config = dict(
    d_mlp=192,
    norm='rmsnorm',
    init_std_up=0.0972,
    beta2=0.95,
    final_lr_fraction=0.03,
    doc_mask=True,
    train_tokens=87780000,
    dataset='wikipedia_en',
)
Each number is 500 + 50 x the weight over its row's rms, rounded and kept within 0 to 999. Layers, rows and columns count from 0. Numbers have three digits each. The size before them is the row's rms in percent of the matrix's.

# up: layer 8 MLP up, 192x64, rms 0.261, rows 29-95, columns 0-63
# down: layer 8 MLP down (transposed), 192x64, rms 0.191, rows 29-95, columns 0-63
# gate: layer 8 MLP gate, 192x64, rms 0.292, rows 30-95, columns 0-63
up29 099:522529494533470632459536550480518438472567390395504520635406527439544550498493491597522547469537557523476523547517471525472500528503535479502474525501554462474530587508519499435412420520443528
down29 099:522518508548528525387605512481517535502478536467518526574577479493489567514602531340524463534534557476469431502546516447536502586470523455572532505457469563598456517532556494459505501523556580
gate30 092:479454540455590456464445544486527477499372387470544475510549442516494471554570529649486449529465467503505462430517391445553491550430373467525548495506520498531478480458533468489504512484474511
up30 097:535499482467493453516489552568455523514415373440491441474615523530493513520482535493461503486435427402511484535439455541592419568540415421542533458508458600514446543504550500437527557486500507
down30 093:496538404521483492397534455534450539477516513491562450482557581532555389482479544636453545500468484477477502480561585477499480477507403459523540430464484451556393534462546566493460463471489427
gate31 101:551594508542524496490578470381501493502509464551579460487495526478548463587422484535510563511549510634434459522554563418507548463519577522489527557523484501601531440521522399537514557487541516
up31 107:434525508515500528493467489450504625410429446529548430509575461535489421468492482514475555435512569475439509499509457555533553482536446565465432383505437497501527517398523376513476460548441504
down31 108:476418432505478503524406514570551433496505495366477451518500454524487524458520472555457507473515490440549524524472429546420454553548476465504565538504631505467455551427484649561459493494494482
gate32 091:511456511486488448479550480478506572479453420483533465537432460589480512509426514506493500472475508527518471519536439496449454463472461467353431515506516518473618449548521496603650477404551471
up32 102:447516508508453504548535544502501474580501515496361554446395505584423479460468584533515503473535553398480491444422557504479505495540522446460540441440494483510431487427459535459499611525422556
down32 105:426551495475574545491511585596545378496541510499478489435538509488503521528581447706449526487479501489490495505464557474523586582499563481563502473546494487466568530480527454512508507557490513
gate33 084:532479493498603565497448485533503555515498501466387526549630438572501525402527490486574477476518469438514463444468470560581561542545568509529482435553468516520593413528458561495515445478555453
up33 085:494490408447564521561414605473510474424527424532464508490515468524502530492484514455571454592526601428443453472489460601465494558488555500488517527475482561530597471573435518477450406540491456
down33 089:456471508513502545530534596516499529499490530493525574476473521410534534553579542287477492470464515536518614537471505545510466479550581513561426404560506570476528515465496515531549524498496505
gate34 098:476516488492580565493456495470496473555592436451460552563522447603562545571477517565482507457486401507521459532544376497412476494572489472480439540418529499486462425468405516538450525456441479
up34 100:481489496504442476502547512478471588478470543551547457502531514503523382514488418484510484516516523489480415449519532506614558580487588474651514434513491526504420520626535479474573546464454449
down34 094:500568493497442482517493547432547460549621489464511608530553515418525582471516444538491565430489501509450416470491608468481521437479476510479452544537563476599488428450512413458479543482427552
gate35 101:507465511530570495538495537472472543486511552375524537517536528553559582516518487474513452485429523470554538563528602493518647516490526611406530542447506537509513531531486489572634513506556476
up35 096:464485401529468547622518431481509494438476495522495436427572532421520516467483472560536522595438495530534467483473493542481559521463483484532524482596468432552502486538659395480572509528507513
down35 099:493413515550526558459502534395480504531569493561447498552434556481521459554534513621488537514594452522542333523545430515508535489545509485487504515509596466521538491431539504580530489502513581
gate36 103:523559572463517558549404530513537503507500507542475538459510434525537465534476599523537493433428482517465362443474466532493481490525419471647487493483512545490492468528498504562601594461411464
up36 099:497549539538545491417500527453467570455492435477501463565438515501446521515487434512499507565455518502424526604545527551546491569379456429497485576506500634504599488406513535498538427479508445
down36 106:500509495468493560445442435481492498538465477541549532557509444491528450557519549555524498521510496458560258455524545532450509519445427522438526471465436532496535430527438544466471578494457513
gate37 100:419506507534440494430576514438686430508487445449482553559536396540494493517470473493499517494581491414421518420506439507478485488439519549451517509443426480478499488512505560561544513445446494
up37 101:469382547485502559524546488543469530476438533536503433431560422466366482519529531498529387467513494486449506445553603458455516395457409447530436474493517573491460475492503506475420510462522481
down37 102:508590467459525535377453484513542440501578466488476516443531588501547429442482454564497489492512435454431517463447531442550518369506571526424451579480556531466513515552421504553522448483568482
gate38 102:520478601493503534537519554564567455503465472468464500455421510507457534534488507588486366408514494499535501469615525488561532445448505515503442527617534530576543530439544473557434398502520519
up38 107:639404485397504519516443491463539560495589442480535435571450573540530603472417470489450479519515403453472510540562505480441451543525496504485603515472567585492506502492521511521477490516536471
down38 105:540469470591488419496387486501560452505470528517516476490494536463590484502512420550392495528527501524495742445503530481511467498482525563507495524487440459487529489512519523449469486529439478
gate39 101:551468506413561497501533520512496488491468556488462617470458332563521472492454526524445511485458473564487475443469491488439466475431501537462487544627464463489506436519495500447448540363566513
up39 102:506490448575429439427576431530525569488442581570471469504452485454500546501455405515512508464462561491558519590478421506477401543513523576558530502456535494469628531451504543524496511478402466
down39 099:540497466486482494505549534437538472486538602518426461494465402541443534458499496532502484510395526499565468593513479550461548549458467505517393582511466546399522564593545372524514518468512563
gate40 114:521545470479520489574567541406482352520508529421576567472440513522544445498494525501454437491523533507546392497453485484486475449501451533490484460488563449560487410519534389587563582480499511
up40 103:474480483442458511533516517517507431506450463359462521468512518505467518451525465467512415586544526434430458535482512587460550472457549492564401504512490609383436524459433512433534563571480508
down40 106:435485504566541495365509474474473509505527561486438481536492601501515536462453518564456515474465505537542411522510484480454570545474492538444455526519475599532477658501388600523496462457457484
gate41 099:465588499546540487485521513397495495596445444443421515558546440512592522547477417544456549478472585507486530426464530520563453529424495447496505528517445466531459485588565458529536564449585426
up41 101:485460453470485522489456521543469542523586592418476548566495453453489528535526540477457499568402483404375429474502530497558479505457407511437499564449451444498475549461556533452443464514580418
down41 097:469578543467485542585456531394527519459456467414524533428481500485479392478555482444465446517566561525597498519473458531508518501574495508519463446421488530395521600537473573547472492549592503
gate42 101:512463466622525481491447543446470494464558464519618543401461535434566491519483533558460447455539489504543496544542465443411539477458542504448461580609504489584545488546581417489484546450506495
up42 103:422507516506487475382499495521514395486552491531509509455491465536398476367485514494492499488556513516488552449458547457484423470490517501520378542426546331476527540435552520533528504483471475
down42 102:505484402524473638469530491499609431519513503480514459429500424452492573482506491435541494497483536463412350462454532547530470495498474483503475521451445453604468534536568534548461539487582495
gate43 100:606375564549587433466467526453506476498499500523529604474487454483508533505559479466435491496542470534502521509534471467608529609425489533535475573560435425532546492452418531550535572499535498
up43 103:469526456499440438491486483611529462474517446430458493433477435541465492366489581513452556540453503444508538410388514471463521513603508428502431509491469502474488418500445457500481510553399472
down43 104:425435587419600485505493585501453517496508479475587493498545469526515543476457605503443460501456571551649454459616528534510489461543565590457533454455448463506519503515542519534473486483507506
gate44 101:435510509497635522553451476433498521568503644425520513571481453523567495443592429517502556523537463453487490573557563467472477505526530519462528523441521570495533510424374482520493526450523487
up44 103:460460396484554540477554512433477560578508495383464523423422612429493516485485503535523551471566481464530432466525587518481531438514512422544445450479519548485493482421479440509488577443568442
down44 100:524603566463444504392440433514512516442459442509551434578449427502454502519579512444507427547541516581486566548444463439500477420498476532466455485550449526527515465544582452481561553527556429
gate45 103:463565460484486558577477444485453494531467486525514468493578446480492558413548484532457501525517463568448402475547497436504440396409516576490478571516542512564503440471487396463432507384547557
up45 101:502447531589454555530550485442470474501471531550548526483502514469488465511426416498439497450432565369545480484457505427493589524559623474530451502503443513465432475562477482498522516526360446
down45 100:589506443547493542523520498400518507535412566522468455518467436501572528491430403633547430460509479502509532550547495493455438522482567530554482599493635425525499524501522565463523474484504493
gate46 092:587587551469460543506496578402523503508508577420515530601415505518574436446542584525529385535525531442469441487452462498495582511542452497443485501524445480489462541501453469479529474437454582
up46 099:495516537466410488456467427487522487607409496511444392414478550674552502449523505515446515604511539523438529473524533521511522480545490551495418542528554541489521528534469520554472498494552570
down46 103:566550511569552514448437512450515451458558523401456458579447481501421540609471530475549415499588538485550493488510500553461467522475515462566454383495419477472619464508488539432491537519487474
gate47 094:561418540653520419530536494544491502537474599515523565473522501545503456435424548612492475516486503569473524437485478446474540542482533481476501527434464432491546501495364472530590492500440482
up47 093:503444482441429512491440569435573563505561442498426487512508517442548560462569514537568443412496473422429433600619514514498497480445482485530533512612523518554507490554469518440491484413531513
down47 099:524520466615538558504519525443477507512563523522527526549588467447519434572541513534486490561528492487463397513516407382465528539469450521526413565558578489539517404408525468523584510446509498
gate48 100:507598484530467491504500493464501500530484519511468552440631423642524509419540561513508450547495506550448428406487513474426491548426405557543526523486512372505471545463456492510533536482455520
up48 095:439612469525439546500456508481395594505536504522478534474671457501511536477586539439497539505523521589432467496448527584531510551487445489500561468519454472456527503466473530520563441456537576
down48 100:441571538510490474429570431525549523441505558595472452495401591512468607443492516536499461466444475505465527469418522505530436490445544436484488452576401540437518482485513477465490459607558546
gate49 088:485399486501436427467458403475538550541483517478513467439513520516539604575515555540508412544517529558585528509558517545411468496503534504508425604478531522505449493598430483508484473382468546
up49 097:485542504552544456539600512528463541487479534508416535596572503528513495473489491481445631461461493470397533510430452512516523437434517525589502484495422480501551611493506452395498409443510529
down49 094:535500553435480535516529562516613599460449519526542532559519443486489473426480540672488571525507439524534397454488536425520496456529512536472501563518495455476442593567549452501514498557465501
gate50 097:469595530584572421513538527480466483495391463408529542473552485428426496400573476576528463627486545471480524492475429491488577619514474479534499510492523501468490494503530442458516489420485523
up50 102:481455510516442569559480507481532511525448562502520520483522546377554499516480499482407546490439452427490513460456390460504464574440450428492456516495473506511572427450521628500418559450573429
down50 102:607568507476519507552534523516497507410549490446489508588556519424450607463425478485510474379536415517500412554486470459440517513561437542540508459539489461481490437499482472586439518577427509
gate51 101:477539569484495480437527496496553452569518511423383577523491498482489558485533544504438581431589500617453490348538497457476494487450507558540446452488517459473522494462531580442484497565429483
up51 096:497492487478457611462430413443455439455458440492449515461537459510388581369546498505478466552563502477513465491428558467457466533522563473490465477590389451499543470471529483431514489555496460
down51 100:528416489442574507541597470506455465480396489522544453443489550483593495627515571523526503404466494489420469495510488424518550448460555520566531635488554522528438489519453546469495548478501508
gate52 102:486512537509448519443457486502516587497501512528517480539553495514508541543497428522456588452432467559552454460577437438530589496398489397495455610459549467498499433563422513557578546507555582
up52 095:459545510454535496534465456512453445514477533462551547547534364597584462506601566505508502451533531505461475541495631543529435561470503482524591508533417501572490487400484456465500531475550442
down52 096:530540475545527576526562449492384563487469553521547512468491427515520508478483521525479441403458526543500503609502482415434573626443534437475529531507445513433556433510380485482563508503504517
gate53 102:472618543500485500450527574461571532500510527548518530499566533443523498571572471528528556486566571500493393501506403405511518431490532532372474507468485538480580474529414442524488543493552581
up53 095:497441578405502613505499544524539527477369510430565519550493595483438498551444448521550488485425515548521462550517471561551417525551502552500514489486521607481416501525559497568443539504468536
down53 100:502473484402441502566537571569571468594509454479619491519497572494520459598501492560514526536562475482545509525527537490552514493508545471530503490455474510539632525486500364435436451438547531
gate54 098:446484589515521485588463405481393443503443487479495477445515447551429469492410524552460477472573453503506467513527554518474524506483496564597447487528533448560443439588488567534500358511475466
up54 103:552475609540540599414610580440398523530466496501517499531471514561589467535441509556505483504514531543514563466469508542490495526455485602421484523473550440455562463547468511479450484509506383
down54 104:412536534443507468541458524427495525492476650474455520546505525479548525542501499306467458509589503562501376428474513480529531485485517483509420547480488522500473509447523494443468495510474426
gate55 093:589459568495597455538469566534465572504575446531533522496477455508556510509437390454408469460481475536536488418598563531511497605572512540485454526441525457482551511467437600478482496481550505
up55 108:492586449501533457496536507572498541465486479566531577413448515480534454472534477531534486482473473586424535498521458479522559387495561547485496461568374476551489518480491522456386537532403392
down55 104:480490484477527474494415453578471438471561562490465470483480483497391524412442539568502513508531450510574525549476620504529491541488537547493521606397444505579470482538555580598512509561548549
gate56 096:431515598582536509556508450496576545510441435494540467537541494525484537471498393507516530413476508517522505542483576446436580480521596548536523415463588415508415425530493459506566556445496508
up56 094:464583549618458501516527533546546460579566528418489524477458432547520412463560443490467508464471489497540503488454475486366500535548520497406545513389470486496443438462518449517474535495407432
down56 095:427503457527518558581439556445564484463558445549464503436506519443528454567511462465480515533573501413471486492429455475479477510405417506530482525461552495495406532477490621408433431477580460
gate57 106:482467502493492457513469497430540461512507528526445532480527451494510521463507563527503535611495436476436476506612483554504408586364459596535493559485576502604618535541470581499540494510501505
up57 097:462397490479483426542476477474501452444478517420511408474506486551478590510427463449526414470525502573489495512478538449559418608376522468532611510511445493502503399526481478462447530492477548
down57 102:588470449401502546452592510544443543503463463457470477506512449565515483564461577541561508517515510486487476426469532543584455493533555505535464508476479506470447459502577353501414492508580616
gate58 097:552531533531480496515526563516504515490469493466453569462449488511481505540386517525588497375491515562466473444521507383480472441513455423407475456551450427552514500447439443439609450565540537
up58 101:509531499465526479481489444493445541580458554510471462529600498492468517465481475440481583588512515537519524484479430494478507480534498510525487456460470506666560596461536655577449601491507505
down58 100:548476476481469415496463448442522493513439526469518444516478588493424481511517672588481592561478515501559514590449565470479509561443582554479476516501526469525515565489419460452551556514439523
gate59 096:610449580574433475509433609364516481544524526471517499466461557509551489480536440572552462558548551495539500527484533455480502466575402528551549502460506521452568542508539440472519414500527446
up59 096:430455535536502521478483574540553404565469623509518471549476464493475447464477594591499597422567493443453607419478538529601524421511533448575502495522514453493546497532503523485514501468529501
down59 102:525478503458463463512530436466443496404564470499498437527546448515428519542613417359395485481488415570416497482453515404507516528490473545542473443485495501466470566488548448493456573482537524
gate60 099:526500472481499502559504550528423467650478549506499555547549450467499572485497499556531450503496535537532471466459389549469483587480381531529368471469478542467481444577504501561457402493507463
up60 096:604475540420451592491469499485527506507567491506463390511428526566503527511444527478415503496502414453451505495497500513512404455491473510474555519555509583410517526561569503647510488433493432
down60 099:455465421589517461521473519470463513552526546570530531506544449535610489448472497587527544514412564512426610374462540597529514510492557501517525500454530512541523464459524515422491539599451479
gate61 091:440495535565484481445476477446546411511505532501485512507467464464543455480501464663473489500448490562455529470553460375424598456435510540545503576488450469564502485483488536499474506348515493
up61 110:614465523447515515553454578552539532529571532469544517482594510514571523527445496434535470498500476480480412483527530603511463549539601502527475478421492440502438463591448489517528539646514469
down61 111:472516520522464464559535480514535441566490507511468517523489492493415547463500509639442456540501478567536545514603529381418508542520430550472376481453465477565584424504455429521508436464473488
gate62 099:486463481481494579422383499503571367529505517552481566438500465613535498408521559532524496510487439512527504483496487400455574526489406507597467523489508540527498475528456505482571555561426484
up62 103:445580495463506532501470510499566453499479445459496502490598502454519529456538599415475477446491503469535520556491384467448595498504503550407512488451377418568421482545424559540549444498479478
down62 102:577590451542584452469491527565486509445443437549565509475527547496499451421486455497430507503510510467541504594458509495481569417498537468572565486464511488586502535541498433557474526356601485
gate63 104:554508588538453467548493521457520509468529577620424530505522475472490550547520482519513436476443507558510466365524539491401449549462528487440565536414423454539561531608468475490546473501463440
up63 100:489489442469536460474433476461455558438604562545487505509512487533517515432363487486504552545418463491511452504590496475496483558537469485614512568494507614549492506398513579441454481483547434
down63 105:471500383543502480426469556514523497555463523440469517434522525426528536469566555509477515521541502487519371562545540614546493538546452591535502472443465507533499427398590506469520583455473450
gate64 093:445544517530580455517573490476468438542465457486435501437560531433530511484555509479560581469538477577459500430515455458483511479494499480451464590524457391523522386508546423503479452447624587
up64 103:487484538371617500495424485522547487489416542517477534572590494550500527466504487518473511610574488494539465501446551516482563568507558433353490498492474509491614499523549551496465506518554515
down64 102:554442551593480493561497491489520482430432480587552528502544471505476430510447512487566456539545457541432597534485490538331521520481420520481512459406551465454480481474416555497421446521502513
gate65 103:495453487555497501528517475421494558418458530422510453576491444476565502495466532523429487448563481454482479469543465444566491459473533459527379510569566377531513457486472451553438478363435529
up65 103:426491465435403544473479463567497497496510507586505518366483542503386538496586487445496516546475513544523419388453463480538482528490581466569491521523543420426565467564444500560504545472488519
down65 102:538450470398460502523417457501494470496583561518505511546567536516432502567496512618563476472501450543499510536555554500510392479452581450524427470463526467577438536498608450516494534472435592
gate66 104:532515523512543519542451461563512550572496455493496570475484469610508507495531509519510415576465441577557487504604507525445541494458542451502491563557579549563497472536628605586548523435479455
up66 094:534431528562528578499428529565592535511418519519447518525523580465553526471465519572579475465490512468557529533529507457488509504622523529600504512390476426536465530451505461439554520424568569
down66 100:499516409588546474499523571499506524536545503454505475461399497533467478432395640656505507526482510464474540485440508433555548475428555490490527483533564509526580542491443486579488456495513490
gate67 099:516553445539466497486486487440503515499520503506450601502557531571540469559487498522369523445456554587550357523559503411509549430467512435490497492507558587456545436528488488544468460436461579
up67 095:504532540531520542489415426523506491551487568521507605576553444445373509437505542454444477449490534475478549588454581536462445515408571459543490501534486554533488535519574498540451406440504557
down67 092:541488406567529462502525534529470474464511539487528436477424472606502532465438480487575504586542461576436537593481561441511447504480527523481457592477563425544415508437461499471508612547574487
gate68 108:491576522428544408461491446518465560593452420528397458450517456512494569424552563561442575498416370472531447476469497454547484545493477546491455498527562506497540539532498461509535590457511509
up68 107:486499441525391512482493490467483545494476433485440522390506505572473417462431542480440398573566497530483436544523487479653407505531555490481496422487474478496445523508468466511520536570552576
down68 104:494496656559492544456466555585543421504608455507521537498579466583548518491459495466464545469506520487441466464383539519527451523553512441554480538475431540560496492458519443516523468435566575
gate69 099:542523528441444506548518518481476557534522461442510477472537419534586566500458585566490517543490394585405482472482440470469453440464410465492470533472557456546523463365493585484505434490429486
up69 100:491440444487486416471510520485543545481487631595451457552496429520500479395498457519586491388532552425556463532493581530523418497472496503503513447525516411409574483465449486473497510496478575
down69 104:536600495487488417415558583481448380520565536502518507506552480452484523527491499603504483522518450511595436496496461483385510463556494503498536467480538502488500477457530360474494513549484622
gate70 092:453479510523592463513407445546490489548484527573526444425510506513561429437513545521450483604458537480444426516487511450563548512471452470460470526502477363428391457537547481489462446487416555
up70 094:397535389548532544508449391526499527488538414510461509504473585450511540564480520552426480517446590597473469502451539446533451476476437545551507488450533449514518525515454543390537539453447438
down70 096:432484445382547576466469475511509530566511413512465467424482359533560454480493511463578527454489568515512465610460491491505518498517422483494513380463478483404439463502538517482541533462562508
gate71 090:552479496480508528499418576484437459497513486475457515589577409455603521510436536464408559551536455471478492493546470544475521485527513495483424487465553530533579407502506536581622570585496561
up71 095:512530598438513447508457485481459477400422429487551471538508544516513521534490521506441534530404381587523459641528530522524568524503415564534553513442432461557512445491558504500497521478544550
down71 093:500498393588370441461460534527594535505591495576463425486475482565517481525468512534534488617530518492510460519535462523417479488472547572520428449492583577510480543516477421517492422505470513
gate72 090:489593531477557431489354536436424548475492528504563567512546469535523510448494550466524511526557625524618536518483461519529575500555541473511451491516465463561549477509428422499518527531484596
up72 095:528515494591465478495576527547557422603530496531415566441434516466463513420484492500506569612484512500502501433429515553506508480605478513521545551517513484457593540507476421429498506544404423
down72 097:472546560519493459507468500494453585436523517429524480535482485546411582574506442506463449482471514548387646500428586378562466449492525475491530537411482515475446526492504456528456548463493534
gate73 087:505494623484433494477454488512541412451482478392539502415438521445492423411524520549540525445471536452475509403499505460416484507538497487406401522448468410467480426549445474470494459504486455
up73 091:517495560511459510568487476466464518446551487490444505483446549483414419498573480536461583540511503425434510477493604490364443451452447438598429532561463469505507497569567392523524533488479492
down73 093:494551446482436523483459519510547578452539476553495510529523463468492572508608485587517461536504457429448588494470561447414460516510565493490550470545470553497488511469506700437459535520475555
gate74 096:545535459498476540495424499513420406491478492465570515561472520499540515508439618500443446570512565505494410515552441395543416510490498441495438551510590528549418477541513405458565521554485542
up74 101:543510507418508639461526452472437431548468490492457499525440519431539499572433537537490399545430448491398499580459490467435492547517489528442532586555558450517550436521519530539508546505413534
down74 100:480479507499501499529561488455493495523446464516525490515448543466452474551496539325449523432584602474533493456566535526547582402448489568457509476575547527483492536595518411449544532533519431
gate75 103:560538516464492518523489485469604414515477425494495495416473557530519543454408513505559442592546522539386457508522593426464428523539556542455429535526526507528480478576498424472567400505508463
up75 095:492467490546473420497493470499413573538520654452393402582493530506499506550505502491547559486510443485409430368474469507524488483489507479550461505518460529500487546495554455512398507510476590
down75 092:486580427448517482530524592488584492520406486525564427504535446504539455468499508524510513493517476404477562533502508546496506499472442527578433541397391529521572606576550518487595535461454517
gate76 115:576579526537508560509487483395556493527473588494469545537457369460520552490526503584467490506538471568448439536581438520456445478489539522508487459538596449487570416533446517482436452412485458
up76 101:546490502463372561516432531516514564518494485460524507472557532520514536499495565395459515466601498491411465472564425502496535436409441583537548571540441490510446585485480499420547568496433539
down76 103:534483599522514494542526485510464500483481483501514514499485478446506584548536486527489440518496495557492628470495339461473453542479515520474505515615410488457461497485472598583406570509395535
gate77 097:526472570532431527446432495490465483502511602504539485446468496517523553461463460563460393483531487534534453428458595497469474533530518518393513616473489415545523446486427424486388453446492553
up77 106:494458451487465462553460555550526515434515496414532500493522540466463489470488442526559457471429557553388531484521487572470386499560480489479567514421459613525520503521617552550432543563492589
down77 106:549518468575518536374492540580441507523502454447489477496488452506405558522464451530466607507507439446545424458458536445508472508510442490546520429540502532512526418488572382377506526485547473
gate78 101:554507529499527507464463566427549504463429553534528549484537524489470548557529508495471422536546448465378478414537370537474563496405501436486440521456481527512500466476496579589575616507490515
up78 093:519457469385538428506529519455500473512482628522581498440454495571442449553488416437546431587488505476500601481498499552435485441494532437462478501454482505446558544543556585494593544537481505
down78 102:486468468436589518457521416528529482503537574506495444461482538539549496547480451460649553549468496531471522482505452516452482421557494512441500532464466466429464485540459700518510491475513429
gate79 094:563588552603430566497511439509549429510515544536610483484454521571548519510513447587496487527472558537482437455537463456502474544418464550523556585439450536575449475550486555521536498502402450
up79 101:483484513561400548572496377506520423519527511557565488476485580550523473442515481522515468553503533545548486482536538502485508573447461595491576508488431531604470537619556460535486531506563603
down79 096:528490553523503522582512569613527535495509503429468495481551545501480523543591520391465488518490540539561590529420477488534461496500469444535511494526426537437482512533411662521482410504570525
gate80 100:471547490500509457525561564434504541602445578461478526427505503520455501479461439505515443407536555516528465418569462502560476456510459504518557576460575637570489436441535466545501552465494407
up80 099:567493398412435391500436492517554474503422476550462528541452558474590465418514536516498493507539529458514471500450465470546471534445534427512535477502472468420444570495403473583530450606465537
down80 099:531421582534532449453362471577452523477528434528508543492593502454529460512470565547511552524462364453490521465559523461510434457484426510441478541588522512438523502562495436532533435478457538
gate81 094:482477418463398456516496518472481570587506486503467516449518419539603472512421508537467385553449539452564378538567493475607500533466474513539423484566536501563509536456499520449443487505477464
up81 099:411561533515503526487507598449459490469524573443574500586639516480447481513472454489493546392453524502531501417441516448547474497534470541469510507478403455501440458564586456416488502515579515
down81 098:472519553422561582492534409517490491500445449503377438430525523524462464540471518545517475579514501502542437525527435501524425576461514488577528529463453463458455530565441360571565474478551480
gate82 103:563496541543444554500579652461497539535405507433499493509556494587664457453557424543488497530470528537465489483528492466507483543388434493504498509445485496485559487568498514479442494514476556
up82 110:498472491440541469608571548537507518452559535500492464426642506454494491524545586522471514510499517528525462553541481510583561402512574452535410427436483464468434475480472480456580561466537574
down82 103:479480442402473483438515433338537494418597575540464482516553452484485540531477495477466558503553536489406432516485512464533567527475553528447474520538447465551410449583479418489480510486460477
gate83 093:515531478456497415530496526467583482455476506486487425488534482469518565492438517489435510518436546457459480536670486525528447520537465586576489458545597511548565403559543481572609482522514518
up83 099:507447456531411434507481501384576473459475535413411496512539529595490470503414503479492531422551532422478518500546501496501568519510538475513465463486519541487494496595513635546547588426432487
down83 093:423596569437464465471470553573474560503484568466449435568439549457454510467517443435532490457557585503554502530535530512543483520547517540591502477404552487405455494459553518500429526471565404
gate84 091:641492567395532512535469531499547514447517452455484513434579436501454575513621526524572400457408498510529498503484493440548547473507441596531497540498482438473476528527461565492473487456563535
up84 095:429492506489519484433482442514481457499518470474482423444490474577521562500437572478455557513455417487496516602458521468511529460513546452517414439614584565560439442561603511565581514490439473
down84 095:638532542536496541548504527442475465483549593512493526566542532470439479371465510493468497518561500581541444468539402464539456527582449507508495462473505453432596515498547593537436490451545540
gate85 102:496442436533570520458383505504614434568444486510434520540500360545460446539460512571492479563600545486495481467456493534532482576484468568461527517505523450459468507572539452512559507409497474
up85 098:513449548526457543479482499410533543467529514538609523467466442454511471490579547485458602394510465543521473509465467510401488466470503566536476505575460428610518492420413449501475487535606456
down85 102:518416533496518568524478533528683462419441477547560561514479516475492546477503598638546485468481513498506449511556504520524576517550535469501508474490430537595557459575466526482506475551468473
gate86 099:493490576458501580540468570497570589623494440488603501514515449518461489477479554551506502499479590489558456414554527529505429470470541459527512537427478537565528543539456385520528504553428580
up86 095:515586429480529355474473544521485542475614522598511561551546625460443493552546405494526442457525551462454514521531449496483495503523470478485543536503503525469373530436468509504443501512460467
down86 095:485441507429439524504531526590491488577395499431518456549604498497480507442501541506496493396572444565423447511504495478435535508550495494554485460509425441522453404523530383412489519477443515
gate87 104:502434436481582503564495520523581505499433517495439496457496489494528597572439518487482432380471563538488450372523362471451569460451516506497433541545501462500506484506444446466484575498552488
up87 102:558546476493500507681537447505489447537491611488420534498568491522564600457471455471458519474485456509496446503394480549542465452435471613512473562470527557490508481559528525487452535516539458
down87 092:464586510508493421459466567579502479420445487472561507476438578481475327476517536452445435508440483536495590514506500540534453466492534520516519432491587530461503559504482553526424440467405513
gate88 081:551429493417591390505466510472515519550423476474476461427497483453510552464440491610522472525396489482459495450537516486485579447499513525474348582444515416501490524514449471553508549534508455
up88 092:568530512597557536543482506499561427587467564476569550561459458544509470427561535495526532449577515506452526471515471523511568543406459513435564537528472491450544453535418607386528534525461527
down88 096:445555504479517394422501605446472523461464545487509479486441446556554497522554431411489429555516503563437430458549521454497495604421466544390475555516493442527516490499444468556590532481521477
gate89 106:532488476427483498499464483470517385458443523511581465484411453518523507488563503524460504430457494560455434542583494454485415464388541596478408593501564439559482405503494546524510510440519526
up89 091:390482616502595463464455454450381524464544547488555512518401535510534438538496466536496469459525446602547510517500477550462479502440531515504418502556451521493537551455533547527428415547534568
down89 095:519401422402465541530549521533488496442511582506504573465469477439483552446484518444509486522507599503544474470517521442510500598532549523568604465533419488520434438533545607521418490506433557
gate90 097:422515481542555460410473494457611615537489520447483549437449439489457461544466568524528381472445511472474480549490457490490496487562398551484443545421468494514499536515472537604495544560567463
up90 100:430533495498607507439483462586487515525464484441416510556448481510475489421523547486472491527520549349400459482510505539503465522503458438465508518490439471573563555455448473518491634547444564
down90 099:519454514504476529501424533488431489497454415596428490438511507532451521493572550386490478453590609532512513461536492461492432495480524511567517487626563552591485579495513556513545528453518419
gate91 102:517511457534612478566429525459634415532503472490474476557432411481501493500437467508499532428515501564508408413592494487477559472517500480520443460487567509500459521456366486509545464438537526
up91 091:490640443504545466627533491458496426493517423516433433467501491557447494523505498475470553482511510591614488463591457467541545509486515478488525520402535536473468548492445515417478420558536556
down91 100:528567514469468549554509468489417514507469513457553482463463492495474474475495493321528545465442481424499452534467562649557472495531462530473485405553431554558496477527505551493518554399448488
gate92 110:424526494488474531496455533472542485432538488405519493475531518441442572464454494608409473479611401510458494508530526485499479600530543449506392533429540470468496466550543477603487452494408462
up92 111:593435549470485567525471505466495467586361450539439552527510516528567441459596618472515464483455572440566532520475456567476556504463465469502437448525452524455558489543437526479563544455501493
down92 115:470549477535473508502509433428564443573552447511472564563537527462526577496491516549568433489487488498481474500507397486518493554484459476490522480458511520467483489516569282610508519536578508
gate93 095:542524459460540419401473480379498522492471509497514540458554456444467597506495463457514467484510553522438425491525476479456559504490461512484541641560464484473456458460502438504533481328464536
up93 110:511506447496544493528528466531402492490513571480528503487567561462496606442516426493483505464501536564519479532562491444491547637548497534465542576513466498617430500454488599410543523410487573
down93 114:498486482510509420530517514541405502467551468513517422536614486532532527520504431337522518450489482567544589503518513430480444508462501494550548490544494622512499524491474521356500563484454540
gate94 111:566519470497534377511555445424554535561484512457462449420526525521616522486508550516448548488550441535452433488512473402530540483475527565391524574519508491551503539590514510531546518390486453
up94 104:551469456436527462452428485467393439553502468498368432607597501462516431501454524488531509498488543506498520458457542551519504497541534440476474572406614515479440482570540527441518567484484533
down94 101:525493555534455519526494451488519531600562552524459431439433494465523468522475483552595461514583485497477431461440453440425472401549471543468482406480458576444448584520608552436512452484478474
gate95 101:544543463522568523512486517487528435542492514587409600587460457491467533477530469545431460569417477513545493500522525535494452473477525523507586610401557533540468569516469378505525434536468426
up95 102:479494575540520431416483472559571553539545602518448484473506516509533530414515487453453494527527447502505535466445473567352472370518541447504458513477506500489463603445491444469539459508402532
down95 099:441546452502562532514538557449525535424468439474454491425513471496464569474541564449530519522527461517501514486464421583483456523551510378551566413492419611494475424426560506555407509503490451